{
  "norm_eps": 1e-05,
  "positions": "learned+rope",
  "extras": ["local attention windows", "shifted keys", "gated attention", "value embeddings", "a smear gate", "an embedding shortcut", "learned residual scales", "capped logits"],
  "decay_fraction": 0.601
}
Each number is 128 + 24 x the weight over its row's rms, rounded and kept within 0 to 255. Layers, rows and columns count from 0. Numbers have three digits each. The size before them is the row's rms in percent of the matrix's.

# layer 2 attention value, 192x96, rms 0.119, rows 138-191, columns 48-95
092:105150086155107092163125101163072151145103162098117124121144119128143107110121127108139106095090102144171100118124129120163126083128118146174113
118:103090129094115136154121125132183151105118145139164138138102145113137081107134139167094158112158146100107114137164127119114131151108133171083108
126:112169121126115117106134152143159110134185144139106108125104152176124102091165139109091121138117139119106141149118128143130141115108132124113077
112:112125142132144140077137122156144140120119178126199158151127088138140145119102131113168138140151149131099160116116132126122139143147107087099124
138:102169118117122107145126163150110138150163096119087126220104113154107161107147126130120100136118108133118142165137131164108131152122125136143099
099:164107084147083148106107145116122129161077110089113165163137108156151106159115114121119142112123095135142074144150123124136156136136137124147155
120:100171130129104155141132118161137120147155160117117117100112161182135103100131134110122113112132126133118107129120120124120118115128107161122102
104:108111102137157120116156142127168146151131094173104151144141109112103157144134125114127085152157150138131178113138130135110142119144148105159145
113:092158129152194077095135133147159132112148150160094079090141121171094140078127118124165128118116152137154161120105127130131131107140152128109146
104:113114134105096081187108137102145131137109110082122100134105145128132152062130142140127191088133125102144110120140135119126131118115141163168124
101:105119136097117139126132109163197133103149127160141068108093151177117157122149139141141156085098163116123121147124145153110133140109128178130100
115:137101165108161141098147086094174119055156131130115115103109123151116159121137128115157156116134159105113158134134135137119123169142124116144119
111:119146133130142121146108059143088107135153175137125160122127134145109076101133125151084140103147120135130136108138118120106105130205131117118160
115:136128119152132167152128151106113126118099084134115150152141124104111123126097108132140094157186120112127113136179135128095147157094147118153194
115:108161081161118150120127158181114128156124151186161089172134127128125106155127113130139073156121110143128078135139130169097143142114113148104151
127:174080143109106146199114161121116130177119072093165146124130146105154173157110138129145155137092111141119134123117124112137125107096119176144147
086:129117116121133066127105135098083156187090137109130178130151095091123123130141124162099118129146120143157117086105125115156122078121154103103156
107:078160118148147101086121151169148145127134127129065113151131119139081125126150127109116123118119118148156134141124128121124129112122147158108115
100:125116136119181127092138117136188120093146143145134178136137097178111133100124106140132145137159149115099190131134126136123141159158160072089154
107:146150150101123114169135116110096131154181143111116153132113159128148146140139150081103147100076125153123124117089115104125098101169080105124079
110:123142156136172073147109166133134151158146127135057140149131128150100137127129122147125129135102111143144120138100107126142109098116131139080143
112:103185143142153077114142130096093120108190154131105091126128129110125112082143132117125075142125135118132141124096126128139100122124099096136084
112:141123072122087104118170076109125082125109158148113127142157147128115118136122101134099142125132126119112122124161130132173138117143099090059128
125:116157158121142090130118076112094144128114126134117111118126125172133103097133114144133177109145117112203130102142126121110125112165125168128138
139:129082128123139137167135141172142131139093074134108207157132134152123158156122108119159161133113121133091122115133127157144138122103126139104087
109:127082098124112144152134104121152163097159088124114105129137121170152100150118130118141139076121114134142141105149125140128137138137123135069148
115:173119107122153152120115131117145132107127116131074153089111125126104164153145122139161097151098134116133175152118124151122127117126146149139053
099:136146116101075131144129112136121140187148125119136116171140154160116110127125130149096184098119086130147145128153127118148158122152099119152184
126:137163157110145160151139190141121124099120115040118132158145160086124147119122133132126102095130117122122098136149133129128144139140171146132113
135:113171124135112133110160132118148207158123101161084162171128131162119135098126126132129063142116114133137108132132119123141145113184109111133141
102:145132140147139137084143106169112136111118143136119127134126130084108116124115132110166082135167153116139093111147132134118117150144152142118121
095:127132152166188108119144133118180158089136149188125146146114099153138125122124139091166113131178142121143159125086132136124100151087127117120122
122:140112166116142156123111146151162183092155105129102156137112126078154150153123152102158110139131135120115146154130128140107123140138130144129099
108:114121136120100120143130142175123179165146127139145137184132136137158086116125133119095147113145107136140107129114122131146122131138107139101192
108:122088138138139139100124123094170122118133111155139165151108113127070162112136156126156128181169137121122160138132139140125128142077108108168099
100:138115126151177109134128092132148156094124143165157103149119083173159105086121098130162152110162134111156142102117131161133118163103124123109131
123:135130171119104154125120134145107128121120117122119132099098127163137081098133118115136113171180132114143086082142113149148134134119097154130103
132:145085115117112163129156131145102075143134134100136108156154133098102147125097114161141118061141119129103134134185142135140149152141154083139157
145:146134126137143137146126160110155104079079138078135121107134125087131152109121137121127168158155140117135102104139135110143131129069156148143106
095:142125117155142118149129106123165161117143134180129104156107096131148094111133123105136110121153138115156137110108124138146117132115128115124148
103:166131123115138153134126119122122100131112127143131113075126145073094157156128139129159166148140161112128120146152119108117110103115165149141102
097:120155150160175113125156143118155145096138142175124135133127113171159126101120111087156134139141144131152126107089126154146124131106124130108129
116:096104086115120138120115090115095120098106107125106112081095123147163091108149107097098131178133138131127119090131111123117117112155122111082100
113:110171148123097110126129096110102105192127148148180129147134141147124101139144135147103172130128118149131119117103126109137128119130103096159191
108:098157170128174091078140133113117100064115116120121127081106130128127128108141112102146118147164146149109097129093127139093114144119149072106062
113:126124123156154129134148115116124122130099127112123117117149129148097164125127124124158093132106152127149088125149128137146138132106101173143108
099:115152137128112126126133183154117094124121160070122103114149157089158128168134132118088136129094117145112090133126113089142135125115143155056149
112:143179129152108150106130130154125104183107165118139122092148144088104159122116115160153136165129145115130076120144118115169102109121115201129133
132:131184116115156092156137067119119118178125110154163116122132149184125134165156118149134170141081141133155082162112111179150134107127101161100125
108:078097145155178078116104157138117145082094108113146097129099108125149096099128128111144097110182141119140084104115138131100111173115143115128109
103:112090136145166086134111110109161131093117091152156129137104095121136121106137145131175140108178143109150132123118142147110106147089150102166104
116:145106125098112181154139116200130101143168136143187155139152140108139136165115112128129151084123118128066157158138129140121130132135143115090131
116:092123172136143149086146183119151149139174120150091156110106106172093123097129129123158096133172113139107165110099140142102134153112106106166105
113:100144126135102124127116158129173175127115085127102141093116110141159101089121129116125142142123114121106094108124118114132135116142099164134131